python train.py --num_hidden_layers=9 --hidden_size=192 --num_attention_heads=4 --num_key_value_heads=4 --head_dim=32 --intermediate_size=768 --vocab_size=2048 --hidden_act="relu" --norm="layernorm" --norm_place="pre" --norm_eps=1e-06 --positions="learned" --qk_norm=false --attn_scale=0.177 --bias="all" --tie_word_embeddings=true --parallel_block=false --init="normal" --init_std_qkv=0.0361 --init_std_o=0.00847 --init_std_up=0.0361 --init_std_down=0.00847 --optimizer="adamw" --learning_rate=0.00134 --beta1=0.95 --beta2=0.99 --weight_decay=0.089 --lr_head=0.00519 --warmup_steps=312 --schedule="wsd" --decay_fraction=0.614 --decay_shape="linear" --final_lr_fraction=0.0 --batch_tokens=[8192, 16384, 32768] --max_seq_len=256 --doc_mask=false --train_tokens=123100000 --max_steps=7665 --dataset="wikipedia_en"
Each number is 500 + 25 x the weight over its row's rms, rounded and kept within 0 to 999. Layers, rows and columns count from 0. Numbers have three digits each. The size before them is the row's rms in percent of the matrix's.

# layer 2 attention query, 128x192, rms 0.0775, rows 25-31, columns 0-191
108:505497539518486450480460517520524507479492474569506489491534510469503484526497540524487548488504490552510528487479503501489497511528489485549513503503505517484542469472498503470509497488549505496471490504502490515603479472472487506493472497510453483501513505483524495485495494476479507477541512491532480482490452479487513485515545494511547484552458491516486479476523539542550494476498496491499517490509546501515491492511523489493532522485495515507465494554529467575482520480528487478499502518462497478500492502457477466526469514470514468490443513489475494495509484504465486522
099:446516520534543517496523494505502510543487522491437468485493520516488513531475475501476494518492499490490503483473478517498452501495449497496518519455467509548521485524486509506509489486530514520515483510501533470514458539508481519499503424533498509485485502478520505528484528521501504444536512494507519532500486493468518517484451535504482505524518503468544489458514486531558526552481486527502495484483534508473510547488520531501477491457501503510531439501509538495493503516520516454504475539479498467537526493465467535527526483492518487541497502489551516462552497498488490488
131:472528447481462532491522466523484475519498510485554530510512480473497513519505519491524479457502486508508463475473485508498521452524485482474456516501512458532466488538539483533504452542489494507517507562524471501514557465514502526489489502505541518460472509488484500543529518499482468493438484480474503493447540546499512537540496484502469534466510524500477552482524477471496479514500495522537492526479505494502484505513455504521509512531494516488521537493496538499500489545472499504478517470546491523474487528525515511523489486518476534493522482491482520503527493544522518456
141:505532450478471514483520513510490506540507486465544541507456526492473508509489536479504491481479511494495465500468472466473546474520499513497527514513506491525470484556529496521475486519532519469484520557548506496472515476489524547511488441499525488505488515487512514507487509505490482516474458457495516489465549506531484559538506485577484516506496500509505490450497491467444475488486508489516506521513492468481535508515501481527532504534513513496528542498530549495508504515477507488512488445515538533470506500553506491547486474526487502521508545506489498532517490539493476519
103:523487521509531565469469507544495525495524520535500477435470515503476489465463519466474488495490502520512453506498517506480526554452486502530509531495547531503540503510502488485486510488463482503477494477527501538477437502500496480499470459489501497515488539466509505495479477509480497499488461515523456485474537501484505534528464541491535469535485471489525476514560486454500511498515448521486525485512528474478484527482503539522518520487505484501512531507518485527492504480433515474517460496507509475462487480505466480474480511509498477522528526481494502500455476545479527532
122:504473519497471457491468480518503541501525533514445486487476484497464523469491499507498525535502500483519500505530521506496485545471533505468536491494507543518451514466486515453495521478495483507498493439478509475481471520521499480453512548506504503503497504519442512485497506491520502519470536521491466548508479517465507455463516482463496485503457506499524502533502496458508506542541470522521507526498504515509437478488453513491473500445500460486506480516536459533513536519511489472522536555531453509507484487522493531501483509516502507501490493502493508480488542453545483450
145:522437552540476488508463519491505467515501530556459463476483493504499504482513500519511503535538433510514539493548523492502489545525500524518481476491517526527510483481506493471490543491524492522487471438449544470523477509468482515468522490504484491530503540487482531460480531503516482507516543522485479501493457468482517464449511524453511514527507496494502504500518481488496530472538485515499518514508508504482494487524481551513478495526543514517499487493508496494520507488525488463530500587499515470511513488457454493457505506489475494500481470515520469525514503475486490483
# layer 2 attention key, 128x192, rms 0.0759, rows 25-31, columns 0-191
103:511511539512497473543487522488531507525466530512454500499514484495505491472498484482492497522481473517524533495527535566463523493500552448439522554512506481557519532497441483472499518518507498529482502502463513537486480503535439505526486479499520527536489502491526476484507492471465536449561510455474500491486481442480489510514477514503485522491526511490524529484489493462456480526514545507497489470494501497527511510504486509495484469492507511453485515475509538494484469485509534514488475522479556463547524464520473501488531503506514486498494463498487515493537496471501506494
099:498535470483482498523462490509510520503498457533525508482493520520527545505500498510498503500505498509490516543554491497513524505513518478476525507514470529469501480466494520545476471482508520543422426538472495507473518456525518519426496527472514528454476468486511506497495509496483489521496507483438480491505499464517533477541559474515478501516494475523526480460532520497506462524488497514499527456488488494507464503515511494485496518504486497513456469547554496500502524507468495492548516527507523503508507500531489479466471497501440515481489485514547533478489514533487491530
118:485511502494469509490492497511502524499518439480515489500507504527447501511503502493485511484505507480487500503514424432456500489489483601488507501473483495470459519534507518471485498488500513498521492516520500510504513479434653458505536480497503487499516506488487516521511470502512510523468483506504501484511538532486504497508484510531510504519497479483497472517505468485511475496483482499512533504507476469498522498493533493507506480484491463497544464514490520520539518482516465509531506463489496533505497481493504477487496520493493526502477525503541466531479505509513449540
125:472497508495494499498496473496497530488521475485495509481487505530465501509497511499509537489509517493509498507511428414461506492484484582491504499481460511479453486490501525466483494493493510518495476486501500508507497505438648448513523504504501486501537513462479504513519496481526507540466502543494486496505517519481511467508482537517528531500498477494492496519507468496513498495507474515513581500496502466524508511502497498526507490486502467513541485489504519504550524491491472491513524459502495526477502483477508496510491495494496540480470505512537481525481512507509443515
095:494537484483507499524540488487497516537473498496460491502461472463518542519541473474500474479523468482536537495530492495498490519503493500527505460503490563484542481502502517440525491487518534485477529484476484479479500457541455525494507507521475493515548503535477503495535484538495499505527566503484505475542438477493501509529502494502558503495501523474516544474469511551489477459497513493536511533518520500537484507493511502494519483491495491491525537561511520482501453479473475478535505550504482535497466503505495515453498482521480487510472500484503490489465509458496445500
118:518483472510535496532501513494465499505484533513514508514501527499552478490517491518498476525511496489527532501515544574519495537494504435517489484512548501499535508501504460507529525509503497480494513490522482496489498491554376543501497520499485493513475473512513475477480494528500459482546508493497498519497471471548477524495543478447461492499501516493518498517498498534493516497513514506448450523521503528483488493476513484477490487523498545499455497520464488492456482488497520525497474535506506458482522534486503501504555463488530468505535485498509527486497487488513555499
129:522485490491517471517488490508497519496498529499500522497508503488556494478498493504490490530484475488519516490513576585523504537503517412499504493511536499515538517469491475498505511486502497514505507521515490496498495491552358551495482515483490496489481479537498480493507500508489489459546499524507501513479479498514486513510508495463487477488503511508541492507495524516518517532531500490494439486485514523489478519482501492485508475503478529505440502525475503510455492488479532510474487547518487480510516518515475530503512485499503473492522482480486527451501482483517572498
# layer 2 attention value, 128x192, rms 0.073, rows 0-29, columns 0-191
111:521455509487470488525506497527508496484502476495510479500489507491493521510534542502486474540508473513508502499526499494493526517464491513508444457479519485509512508504453490553486510499507468535497508502487529515517504495484504534544467481468504508542465492497496508504542497544521442523505480499499521506461496504504541500484507518496453502482509505454466555512556477475497519475528476462487508467491467532485526499512426491504460524521511547508522459521488457472498457532523489520487495516497507512510469494494505454506538525432487499470520458509451518527467440482516516518
117:526533484488541519542540509473544505512490479533501538509507520502481498515451496521521520442465497562506500484424491506487529502477498476495532524541494476538524531515495472505475494541453493487478516503507507502484505483485502515512485490457506521495503526480550486471482507486469498460535519499490500525480491483512530517518485509510542546517491445511524487517510472510529468467500505522527501508541476507515476515479518539467497506452495499460493568513513536484497534518468525483469493486448533473491548503478483505494489482551555477500474483452516481507505493518505490503
102:468513453536522467521506503499478507510510506499490481549480520532530489498538484510539479492536507529480522531523524513513520504508495499516477484481458465488468475546518491537491519540498478484500502503493525483455529514523508489516462499510520484504527497477429508494572501495521471545464474499531507513501489500494513476501521543497487503482485534458507464471460494473461551498523544448504522545512490484485526500483471482456513539512492534527480501502494459518476495548547463516487489472486468485531455517508485471460549504503505522491504505496502536522504474446514481482
108:503471492478478494498502511466528484521499524493477511494530495499489486464475491509534519473492500524524546486513538490514522500484557488513519504512491445509454476477496495444511495496462522487499449484484501480531523484504505447521505519431503513493529557464455537475481527437512488497476513500501472514464495465522524519456511499489501505524532529482515536509487462495486494532490473533520499530500482477478486471520472529481477552453562431525514494514496515499514527505520501541439507515485488486495496452522495513503498534526499488531478515517543494514504525498536509476
108:518494516495438431531515511502527473508523521465476518502470485492470520432493530508527508550475499556496489485555521516492526514467519483482500463511479505514523527470482503493480523456499481542450502516463520514480468454520513477515480540504510487515505470478455507481490498512508476542506560498479492518482514510493512466497514497488485507467484499482529504479507486521507513545530479500510525450470475517483535484523486546523467501498490468463487498470531501466498511544514500476526512526519541487523474485496482525517535513478498528528490448503503518495447473467547496515
108:470497541506540488469551547502472478487465489477486491506534498494500551533465496497484499531501496522489524519495484500516457491460503533498504515498482450473520543484532500553521516546494496522555503507499498485515471426500484491499536493499471502464502481495525477476551458470514525461461500490510547450526503514483521506490479483478496501535511555472508523513526498502523529476487541505531484563487509509487503484523495468553486491525506526517474484494498517486476469535524489480505517480495467522495492484445547479476519516459472467513476518518526483476533497484491488498
122:469514503563480469545472503476513479515485506510486477522491481513494493487464500492518513463489525517496525499585502518505479520502510515502510480517490511496482458480481522483504521436453535502482455500473528521476423492538506464488456503495483495494526493460452553513496539491513497512526527505536479498492474480450467464495510523483477498478545510549533494476522511508510530519519487503506510507512477499513483482518439536503534536469534447520490457517504470486494510495531488535483504507507487478522494473538515490489509506533501498535461477480503509506516483480503493563
096:518456569498480492483496489531474502535497497512498531462520491492504457535502494512496497558497462462504513494484512490492507495506479472552531540496475494515549470519514495471467483493516505508485488477509478493520533526499491466501471494484526529479462501512502499528517490470483531500506468507561499506469492478509536520478509536518520519561486477524506510438524506501525456513480523549505518502471497447543503546526479481519465516498512496460502500478512480473529454470490504489498487457467509540490527495482462453490465515437478509516499513501493495513558475517486510548
127:491510508474466501486442497493509493526539511489488463495562491506489481456497529517493540525503491471504490485482520507507521519529544484438486522496476486468445515465491515483506516469480479520515449508500507544523484501481503517481515499496540542503484490484483512515456500499540514518487535510514458519469510508520504483496521511500447490502516532456486557498547502491500491540492496505540500472501454515468483479522482525488482481498506498505483440498511496543516552482501502507546492525530457487512524493533460514505487504482476510471516529459497569524539540494521514438
115:508508493467511515527531527456504496493484496517529494475517506470521519502520510521507511490494503542515508485477502511565513541438487499445492494461500494438491513493499523576497536516470481499520501510489492483512509405509522511505498487476488495470481529482486541463466469503465485474527538492469525496524492495487546535501489499517514493481483534503537513534503492494490490443512508485492487579525472491497492462478483492483532507472502541495501532489491532496478506529509504526464506527518482514492507540462555474477512508497522470462484472542481474509475461499523496505
113:532504492508519512533473486497478529495506554449493531527496474489511467493522493454546485532477470461529497526486497463498529504493512447502502482491495550471511476513498472465498477496509467523490477494494481492474551547532507485533476526474510510500510482527502467541477501425504500485506527499511478524528519497518476517503514489503535527495473506531485496494417460511524494537502502502513497510499508462497505527490496500469420467514490498424508535548500500516562520488519511487483483496527509471446491494475486519522495513512525487478490513496503483497512553530499492532
113:520512465471515521479523513516512449505473524460522515476484474457484544485550513534535500484400507492512478482486480476524525512473489488471496491521517461516478495501488471481494510487475557479537505505516495482547530492492510496485497498468496470497511508521511543489483513458553493495487502493465524492498491495532487510505482506493534490520534557486503517571466510498500473475490499463516501538522510484502475499539515509466513502540538489516496548455491482509505530494509531532513530540537450469486522540492533516509485489514518476521485512445486476479530531503525491521
106:506434493511449478500496526541507453478514487556515560496485538478492491538471488469499464462502486541493454504499485492483539467537528495484515451514475472517523552514502485542463508497501522485437505511535486478508503514527487563529513482492481549514502491532500477530459508507552482470502510498471532496448489496490484517497513411525479533518545517490493520479495516508507469526487519520481511487506523502498515502503517491493464497474508474506528520536533489499492508510498463517490490478477520504519492518476495498482509485456511483542505541530485516538524508492522496499
119:494511450535480452527503459472513490484476474553522476504507524489497538495506478499483485476523506459504469477536470479528516485560481487524504492521501484508478499487467485448523526516479538503464535495505495487557468524501503532467470490498520469502493496502575512483493516576516479513520490492480493505523502500539447506522502541496463497509547515504492542489516510506485441499507452521495496500517474548497466519516509501495520495484494484511517523511502491454507457475518496511486484524526469526519507503528524473509503496474471567512480441486465502528511517489453507504
116:453498524562537461481532483499509492490452502545505461482524509491508517528505481513470479500508536503500532547474482495509488477522495495530481511520503513504495479498513516543502503538529504486490495493488485532512460494472493507529470508509510517492520490473531463538491488483513539486516469499524510478494489485504540487485463531503475532529512494476498499472531502478548516469501492577475506530472481500474541524509529491480446493471518512507506508464486504463459508559491472499487483481440520499543514438467480466448531524512490524503511482519476480495521468511433507540
115:537485495476485488513472475463529537515533513450475504473496503486504544481483517502456501537466496501535508489530511519484514536503489516566544492446485503512491452516472500476464484511519499530498544493481530449480473474525486479480498497450428449481496523464441525461509501502495506512472484509548472538478492481468525484513519492487490513526510467564496512490484503505494499524494497494508529501498509481533487514515472559502573541486521479508501508485504522502499471529498501508473517519469512510512459502544482503567509482491489493475474483491512482505493477514521485517
101:505510516490492517499499504480489471457489539471506534471506502492522491469513483450487475527466506531482493495502464481530494511491505504506562542494516513496515506490478526562485504541505456515540517503486476506472538553512508543490529498523488443463490462504503500554516471441476531479506486497492507538521501449494522506535463507513545511497494490517513502480477517512503524461483478506458488539473505484454522494500492482467469468516489531485484554499480515514498512485502517505499517508488519487446532524437502515487511507497475488490499532577492496489524446516474511453
098:522494526528504435531439536476496472493477528509500434512510481467504512464517487506555477522485511559475488518502516482496500518478523484479531527525482504460493515490526505470491473513460514514508508502484516497490499555506519481505473533549523467496467458522500548513513487536498516534488518492493519517508519497500510501489513533523507495472501506533531500411461525513477473448474462506486484527485501515447512501511510501476465496481496463520518515477553499468494483505520490514497506469459486490508522472501522474458527529528498520536493489548460519479524507470460495495
085:512478538484491517480494506515509504484519495509485525456507475480507497490512460493498454501478491539487480490488471516479481506504537541520544494532494519529512533509525490489485477499516502481527522483523490475511466506470482500479502492548547544493517509539490494494506511453524482448510516503487507501461494492504548499506487505550576529497503490504509501451487509474492508492487500502522467488473526488524498541480512549489478477458526461521520509511521508559471494499490499445489471510461476461530541488508452510458453521517487450549511514490490445509516486484430474461
110:529481501527510476505541548512493493454496488521518536478492481517470485458467521503502461465514482478476452490479515492511481493452524486486521488553516489499492449499538535468516505499477530471488517492534477480538535500473499478517491508534519500511548498482488490504459517473530475509469503490451537499500514522539526503426498502517522488527518490471491524522466519529523466507518533498514504548574532481487467486493508482515475511527498491479476529501494505492516533482471500503459505490517485496489522529532535537480508498498514481538455494563493469456519473485553497477
101:523511470482539519457516495462482500493483481499525534493494491444516494515566506502509520526510478470495471500473461480487546480562477487480470516498503543507523489516519490494498486554478506493527523492524481505496496480514506489527474497486509531495458505487527527518501494504475498467511487497496519518512490498517474516528494493526524507503515550545495533463461498465485466453471516495491481546490496520533476502470563497482458514497543469504515583471486512480533477494488500537488450531470486530492504521503499455458465492496499503508506464475447468507517520506452535534
113:511506528506507452532486533478510473489464482553537452550538484501482483460524510512505505427525494477482467519556504476481518540475509486476481500539513547489474512484486494494501531483541533523498478517524513524456530495516511521473520503484493521512454451513493573491494456483519514496474515494469526470504514500545497507501529472481488513463496519554501538515461529502481506484499469498485470519533491485521515500498502487490525521511518491509511500518523449526488512533483503504520516519510480496480510510475537446460527485514507516526522523526470517519494474527438464521
109:503499472518487506498487526515486485486520527490495503499485519482495544528539505477560491535511501574485502506501512491491499478513478512534439491511499489472521521462511472477484508498495483501501493501466489513516522509518502490548476508480501486522519480494509514533541512499480444539499449491487543485564492521486466501482490480509488469505545573542460526524449487507494518487514505511507500500478504511508519465497540463494472430550471526454511528523487496469513465486532452490481506492505511512508428472502509546474506511485520532517487515498508490468469521514525506553
115:456542467497491480502450504473472510511495478477471429534518487500501504483472515520467508523515511558507531530582508504477508528465486511502523463467515507497500464506493483477514494548493520495505516511487516520486474487521491455451515517491458423472508513469470524507523480516510534522472501496542484507504508495443539500521517518498502518514541543527537498494525479499507540494494532485536467498512497521510492483495496491510551538499525491516521461489497503492487460510504499495469484499492437517511453479527510466503526504458482484521501498467496527478508525469461487538
110:529502559524540498519460537518453479516505481484488513531556491523494513451508507509507518501458544471504529535517494520472517490499466493550460500506510490450518471506524473582512489562506494510498514500490514485467537496491511485504530502514477531492504481497502468512474470452499506518478496493524495494492487536472513474455510519481481480521477476499503520494499545517460537498478524497469493520468482454456511497494503518528477476567483491499472508496527492443488525529497470547538505493463519489483526494487488484466516502526484504483529526555478506494484529513470509532
114:490474513540499449512478490502498501491486478542523507482521484479499521498531506476489485520532501499464459504527500524510480510561467519493504481496492466481496506505534525508514489516456507485535519482512501465479440501516487519446479489531547486462504478506460514527516500509509514539510487501545461510498485525476476490487512529487530483491467477554466479497518502521485492513511452539505509532438550513513468534510510531514541475470477492507463548495551477519515508457510446463513499489477503534549557514486524481516474481468476545517507474517496479508521537496478517507
114:427545471528531507525524493462501502498505532496518492527502516527515479499521449496499506475561505475531507480484508502527524474553538487553472519526498495477465527450486487519500531480530504496500489532478504496508540537491506525543504508451505507563505509504521513464543481492437484506475511501470494451512497464531476476480489514502482494481527552465487511508488488473494537512500476499448523498508462519481517471469473493480489505522493517491503494545443493470492519520516529509465514509531495513466460478506528509479502513521510556465515508497532487506475494541494485479
109:508511534481501520434506516503489539535485493477503479486494502493479499501540463517488520476483532455511577510521511512502436478528472521497516489461505486472504473504532514519528491478570511476489480486455492517495532488491498479510519532532521473540532530513481484484502505532498519503521494506528464479487522492512532511492496524493529512517467459454528416463507515508492479508490505503473522491466495454513523505513489480489534504541482488520516462476486508498465461512476499511549496514489500498514490459510442510489503521532483518505554482509485499502443498491463502559
121:494476457471538516478471516488487500488476507491519518475557523510490462502514496483529470492511511484496511499451500509530522464524517503469486524499458396492482534503499496503510505499462471452545537495523504500558499463509507497548538476475515546485486497437512535523487495476517543482498467501493532491484478495489456521500534475509484498526493523508480525506484509518491505500498528494483518540474499476488505503483567483501485510466504518506489513465479504512499542519512535565516467457461478495496548473476525497474523490506529490527516500517515484520547527489527525498
115:514485539479502503540550495465492497512479490510515505507539502520521491477499504515559511499453500455486501507483505504507503452521519496529495482485493482513513523476499502516504490486484480505464492508471504524487543479513516527512450523466540504520502488533529456469486476534484461499515493496521514507489513502533509508506518454510508517525470428449523511495542525516500460475494501504493521446464446497446501539537487503504470509488475530515510471491508436449463498515456518512539519471444529518548531478470507496455495535490487505514531494523487519539487522529480476498
# layer 2 attention output (transposed), 128x192, rms 0.074, rows 0-28, columns 0-191
110:545447533497472520488574490545525511494530478483517505571504522518518493488510551474510494483501485461486508550461491502531472507523487526486526543507472525490469485476469486493471498486547494475542462524479459490504503509509493501530502493536461523482502527505497461534474466441490458515489535505508512501513544469484551477488479485469510498500453502538475479522486496504469488472532507500516480511473499486514507491499528480499462523460516516490474547519497466491496527465516520494512495501490528529482554512473475496498506507512489514527535496512502471483491544490547471465
112:479562513480459511540473542487482503508476523546499551469528482493483504511487467466457531492538494504503495493537471516468539499491497512517499462489519476493518464508527558471485484468489467518447514472513551546547471437512492498474485531482507464506505500468510535482518526487434503477512529486512484474484466516516452492501533520498482494498540504517517503511521489506543526510499503503513502479502479530483537504523539503508543477543487483510492464528530486514494459507466485494496498515498461453500494473526515486507490515496521501494480512472526511462505449472516546478
102:513489504518536512481540491531507484492520486448515492539495488469554476474487517500476522473468504451482501532485493532514501532497495533488465527520505516525504507501478446516535536504502494468538500530476488502454448485507527469500523509501506521503483508519503452495505464456496476520492507505496535534501515502500560519480517469536539495473474482550474477540472491528466483445512522491501471487487502501512499510470448504514451491432536514489508517468485480461531528474519542490500500509526520540481500503461488463531472513507505521528529496542492478481530552481493494490
110:467544529496434474524467512469489491516474494543444506519548493528525470513529522517490494512487514459481468479518464485476464482514499520502496498478509479502496505501497519510474500474499491521501567481452545548512472497466495508481509537460510473483541513482468548500535500517506492473527505487532506517513514497474491492492537527549482515506523537542494547482487494562531513486512537499510479471512527504509460496533492490506505500538499488459492504490515472502475478498507521548502519479491498476494489514536550500464488511478485522440481495475521527499520453500487475436
109:537500538493472503456515514534520507499495433511493517544486473529502527505532490494491504511512471490477528546519498441497448511570479502473500516500522511480523507505473490536461532546551517509521468533481466532492530532521501521498480519575517483531512522468455500488480502449462508495497485517477506478492517482492500442503530503505477460490480520513485499530509489511468495524522522493503487450497475505521504511491507436499485531479499538508493484545486440460475502498526481509520501501504512488485501527462521513528507487501477519464542508483470491467515487474521480477
112:501483526482520460516505502525480476484504515492512514531480530504524474498531521474487488521546493468507500514519499498516504514503473494478475490477497537486502488460504455497497478512481498503528490520518498468500515493484499530496534523510505531499490485466487444549487486525534466512550461498499489532502531529493551472480398504498528542527512475451489537470502476486475466445528491524488509503472554488466511502462510546515491516552519512526498502490467515480513485447446528492497494472521502529486557493485457472500521520522516463510493492468527485516495505546523475517
120:488554526530475512475486498541500495503468503475526466482501464516502515501535487518504512490465516466500503516509510452519479510547528516497516473492474512511485543512480488561511522530535513506530530519476500516483469538493513478470485544471516480469520488541476487487509490543502468477493480510501507524500539481518476450498546508506506487459472522539492512524479460505464471490512524502504481453505479524504482524532502427487478551484495503463514506463556469484486470550486482513511496490509507520499427500483552506520524501482486501472540509538467496497548489503484476468
096:516493498515476469554499513424478537489511533505482502499560494462501533466471475500528493495490507495505457496467515499458499467506504539516499493523472479480498495502501511458521469481485488505471515491510510515553557477501496521518514480466519479476515482528485503513483505506511490510535489505510507478496477495452501515513516513490498547521526470450503509526502496504536490483519502461497482516470516499452505512489534517495550490543507480467484503490521507500504499482528471544476534474516515520518541496561457486410496498494538541520435465503533530518506461503465495527
120:485485510521477511488520465520540485498480465474488485502491528519509512520542527513532496468492488472477526462453470468503442459509501478462524504461484495511480547513497489568489492511507537531500506525497497494522540530477478535492495449498552472473514483504495531517568518472511501464499512505515520517483530492482513505505521515526463491515545513525481516487459528514543508487447517543481470512515520498533417515532484464493460499481485528501496477514482511524459522520544515558517497494491503470495499497474530513500511470479469492505499510523536480509495495503527474465
112:481489528500484506500532481566492482507504517522517503547501535510502459498501505455453508479532482508509499490522468508507502507480465521504496505471503541466488486446491494515463511477518493511578442513484507491504442502506480518485488513536458523504476499439498491499489494509477456474500529513500478534528567504508551502511469494485551527494515480509468524520503497476473500488568468494500508495472542497493532479480546523508459473463512496511494505515487483490510496466484527460513490535521456473519501471490523481532528543514512465496504546474549475496505517508509489489
115:547508483510508470499439516481460529519489503511464495471510457469469475476450504508479486475472516513502450478468503530458503500509511498508463510494516466460504514525482496466504533500465496452459522467519504505490490475507509462508530489510501489519521509489523545509470509492505547511541476503526504461454504529483514528528563492567494484536469489504556495516514494546503503513525486488479515501494510486501496512482500456517529452479503517487499502480479463501482555521524485508523526503518546464509505546513501489506463518496555518515505533559478522495474459499498516531
111:480521475474491513477507523551538478521476455550507479477479524514506437485489544501485486502513480517487530501523517507474521527457513459474491484475525494482551517501500553525489492448458511506540503479512512485489485483459496525505475523530515496507530466462493527493467481526524477513492477512524483490498564523498516481488490510505521498478485569538530537512461468480480496486515440524497489528505479497503470470478489503541467483474516456525452526543521506468465489499457495519513491519509517496522517500521520489522494554509499511475500528526508463544500450510495505490
104:504500542488442524530496546482471522521512463494464547522543452497548514517479492500498490545535487547462524542533504507533478494536477531444515450489486487489486484479465509462451486474485504502469600487475492525513509500544493499451487549507481505489521499488511506499498526458469521485492499475523495490473464526520465475474551510465460498497491525505511513508523467533510509534505456503489490523472500484481519497473490512494528535526496507489469481505504510528499540528535508488492496485465492512500521498522519490513491484515504498487501499484483526508530451478529494506
120:499516486484465548486546508509523496471473493484529497482483507508516511550478523502538492504514516534486538478477519511496516495474541514495556473525481542479459531466508506530494480505475527503529548511537502498463486536474477491495506487541439489491506509521509486502514502519512483521396505500531502484522507513519452509468550507446463508473445519525499488521493473455526501505506500521469511487544456484531484472523527478497496503499473476488503513520534514507504486528473519475470488502460470545468524476519507517493500535478462521521518479528479478488484478508497515458
111:477522492500507459546507512475494509480500511515508550529490528520509506519500473503518535509529508482495457511484491529489523509522535551496515504545473486512450489467485485477530463534515474498531514524493507517531468528474474504500523463462454495468503512531519462553468496491479493520531481485530505505488505514489493511464511488448493533525517467490504495493509438529514485500497501462505481497478494519466525501507506502495508525545545514504491506461501499520539478452455536512437493473512449552475523497549449498456515510496537486540440485493510514480493458500507491515
111:509491472513453499517451457482508500497494533529485496505521479524474526477537484493533493499461454505502468499549478449507477528463493473539473525527553510503516508491541483526516502482546471527495467498501516524455510460509527530526500556487521496497493493524466495447542486522518428479517519508447495489518511485482440538525515481486535519454499499497478527518514533475503490512539499506510512478504524496505467509534499452457551508499489508463498525527524467484471473539516488494509527504533504488496473523505490536514502469499467534470495508507512520490485520498472480486
104:514477506499540461537493488501471505495509470551508512529480492487469491484466493504499507525524513559490496485469505496510506520513507485514519492501496529466496480451504517476525514495493484459517470520516469506523484498511489505539504489492476523527525465467479542526429508510471490473564511509478511500504510552486518507485499493547525518497447483502495479486487472501488503506546512474477518484473527472483509496436512526523444470480520498508501511487514507485518529447475541471483499475558469492499507529501484500544489513475568475507441523534517494538474518487485500567
099:470549520499533498503499521505479509480484467504517523521474497458519468481473504498480500506509526495460500511438516499501493509537522525486501486517477541454481524474488518492511490533499515463507504542490519535488502558500479519499509483530476499505533488478464496483449479516476517482497473515527570498499517529477533461471544532482469503483430500500510516543479477504476518507531520429449489494539467475513482480454498482535423501503527510518505525507498490485538521487503515492459503483521478524504507498497523490512484529497513550471486485538534475499538488486518481532
092:468525530491483501551463495451472500506499505517484544528528518512464527485493462494499516532516487499490514505498491472464523492522515450496490490489472477498528478488495538463514457469475481510445510479487527545563545481483484517483505516433514474496501453500496484488493512562523538487540513521538511475503449528482462489504535539470484520523536508500496505513523492528530498514480511478508508538507515492492503487461507514536526514566522493499492467491516504519505484489471485502455510483493473489504475506545497505509471477518505527452460487466499550548496463500519517519
110:458525557495516535479490510510486493547485490525465522481501466482523455535469470473470496546517518532485512526562502500494463463493514509485524493515491465494535540518496532472482519471421550481475527479495477551464452478497507472498490540533532520507549464487464530488513523514499540503507474480501511487502508528525503487513494477505494500529501546514545494525501510499473536532539463487496487513508465524493502479503500530522466495535495465540488478481483477524478488479494482486494504491486501481509522499551557473465496494501460502464518495474483521513499464508505522492
099:466533448495461454516516532481506480466514539504504495498497531495502486481436530505498479488497511510488517504466518540446526511454499517487506478508490524443484485489495498482523455491461508493518526495528540488515504472476475499532488483526462521491465502513549494485471485548538477519511500490526489458500529546460496492474543523468510532519498447497508504511521475498537492555519457480510494515517494494507504468493526475511521454493488505479505500492511466509517498521494505481467497538470471495519541480548505462497486564481537525494459533526564498511506484507478518516
114:493506460514530556507516523558506502538509485522500512496495476495529509510483516515490502505501520513504485484455504506497449449521496511454527454474491501485504495502491489471475480493528547457546519552474518515468468586524492507446490525522482488478506474477503478493455500515482484524456489505514529519505541504514486458465548506477493476494445500510542505510491506498459536502491477479458487501522463488494479505495487504500443492485482521511475537506500502465516514508462520486537515503535507514493503491504536484592508505491495486467535532531517471514516510516520492500
108:531511517491495456469505531536469504475506459467511478529478487469540425489490539515502467494523505489488524522506516511514508529507481533486476508517533505475485509498473486491506517541505491456522509507496460498480492508509524512549515471560460528517484547491499492525446465490510525512509472519517516487502511529533548492507482523517495508496437491495493472497457495507452464500533485485493481523472452493504535485470463491492490498473514501529511546483438476500486541512514499485477479507493560521492523511472517500471483556496514487516563512538462464484503488471512510508
109:484535497521515516524497500518476476465516555478495455472475497505496556498572520501516511485478482442491474498467510458504487538522480467503438506493525555476491524473512494533514509506538479502515503511505520504456491518503530515494512556466518511505492497507492456461526457556535454460515512493527532503526526475461505480483474499507508512472506456492515527497519513494493492511542504510482447457521525493523476505562489487506482533519479515458517515533502493465495455518494496492491518492516516518482486487469505492498499508490471477483526482548477524494521541550488492474
110:491541465495581456499494520506501464507491510534477491500498495463529462504467507493487516471515485472493457529535513481509443495529488493466486511494459490492490504511462460463501476512500550494499477509487503475510477479535511545501512467513509514480476513523502459532432470460485482520564470513520499512490485495466573487484469490525486515509459528483529502479516519477501493508503517490457479455506509521474499513496483512471527497531520520535512524467490535501532503477544521486516504526565513500528510540480462503492521515493509525530485498545526520490493514480499475534
114:487488489471489551508510504474480512469490516478543482500489506487508501499466455463513508510499522537525530478516509468508505475461552486528516518467468551488494515490514485536518488537474508486525494509565521489477555512477513516502511485513526513485466468551486474475503518538545516491473491507491519500526441533509500517483523514463477540444516504457486484530477472445496466515474506490459513488532462492511501487469486491482513499514471505512496436440515542532498500538516493520452513508518482524518475493517499522488505498528517527502462512530508540476500477507450528532
108:526487476523509471500534487526518489496515465495503478520501496508522464533514537541485482494485552484520497442499474533506490526487475527511533496544534498522478474516491444512511520536518513485538529520489474495490448533504487492492515467500465499492484554503529528550488483469478483547451487510520493542510515490535486518478509491558502475520449484552499491491481512518510504456476524529514497502508514523523509522485498502486480475463508470465507541483475494497525520471457534498537491488488485519441506492492491488505479513444515460511535516497479450486471551462505485464
108:496481466504563462505512488471521493488493541543494495495490550511500541500515497515542506487474477493503442524495505512488541499518486500514464526528490476536511468515486517507542513512506479532508482497465507472533515517483504502503499429450465479501467534499507457492504468498477521531504484534498487509516472461464528530524451477490531478499521501471479485483550522471488499462457503473539511508490506507474512493512497528503538519496548506488511522485475520499531473463533491520478503514532480543534483522478474528429515481512484514521434467479490511521508545525472480502
117:475495490510482424503479513495503491496537524483509499497530528478549446478500535494488525485526508499507517501499499555495523517432525539478502514493491508493437484523498433498475492512456513539532523486501505461512482505468506528501479510475486523481465515514524532500514527433526498506540500462519476516497478541500525496464490521553505520478524514443483506489461481514500486491478479493495502493511553479463495522497464520499488466473503492520504520483469518505498565494516568532489512491491482481489512508523498482495480522488504493557463520478555485527492504497503474507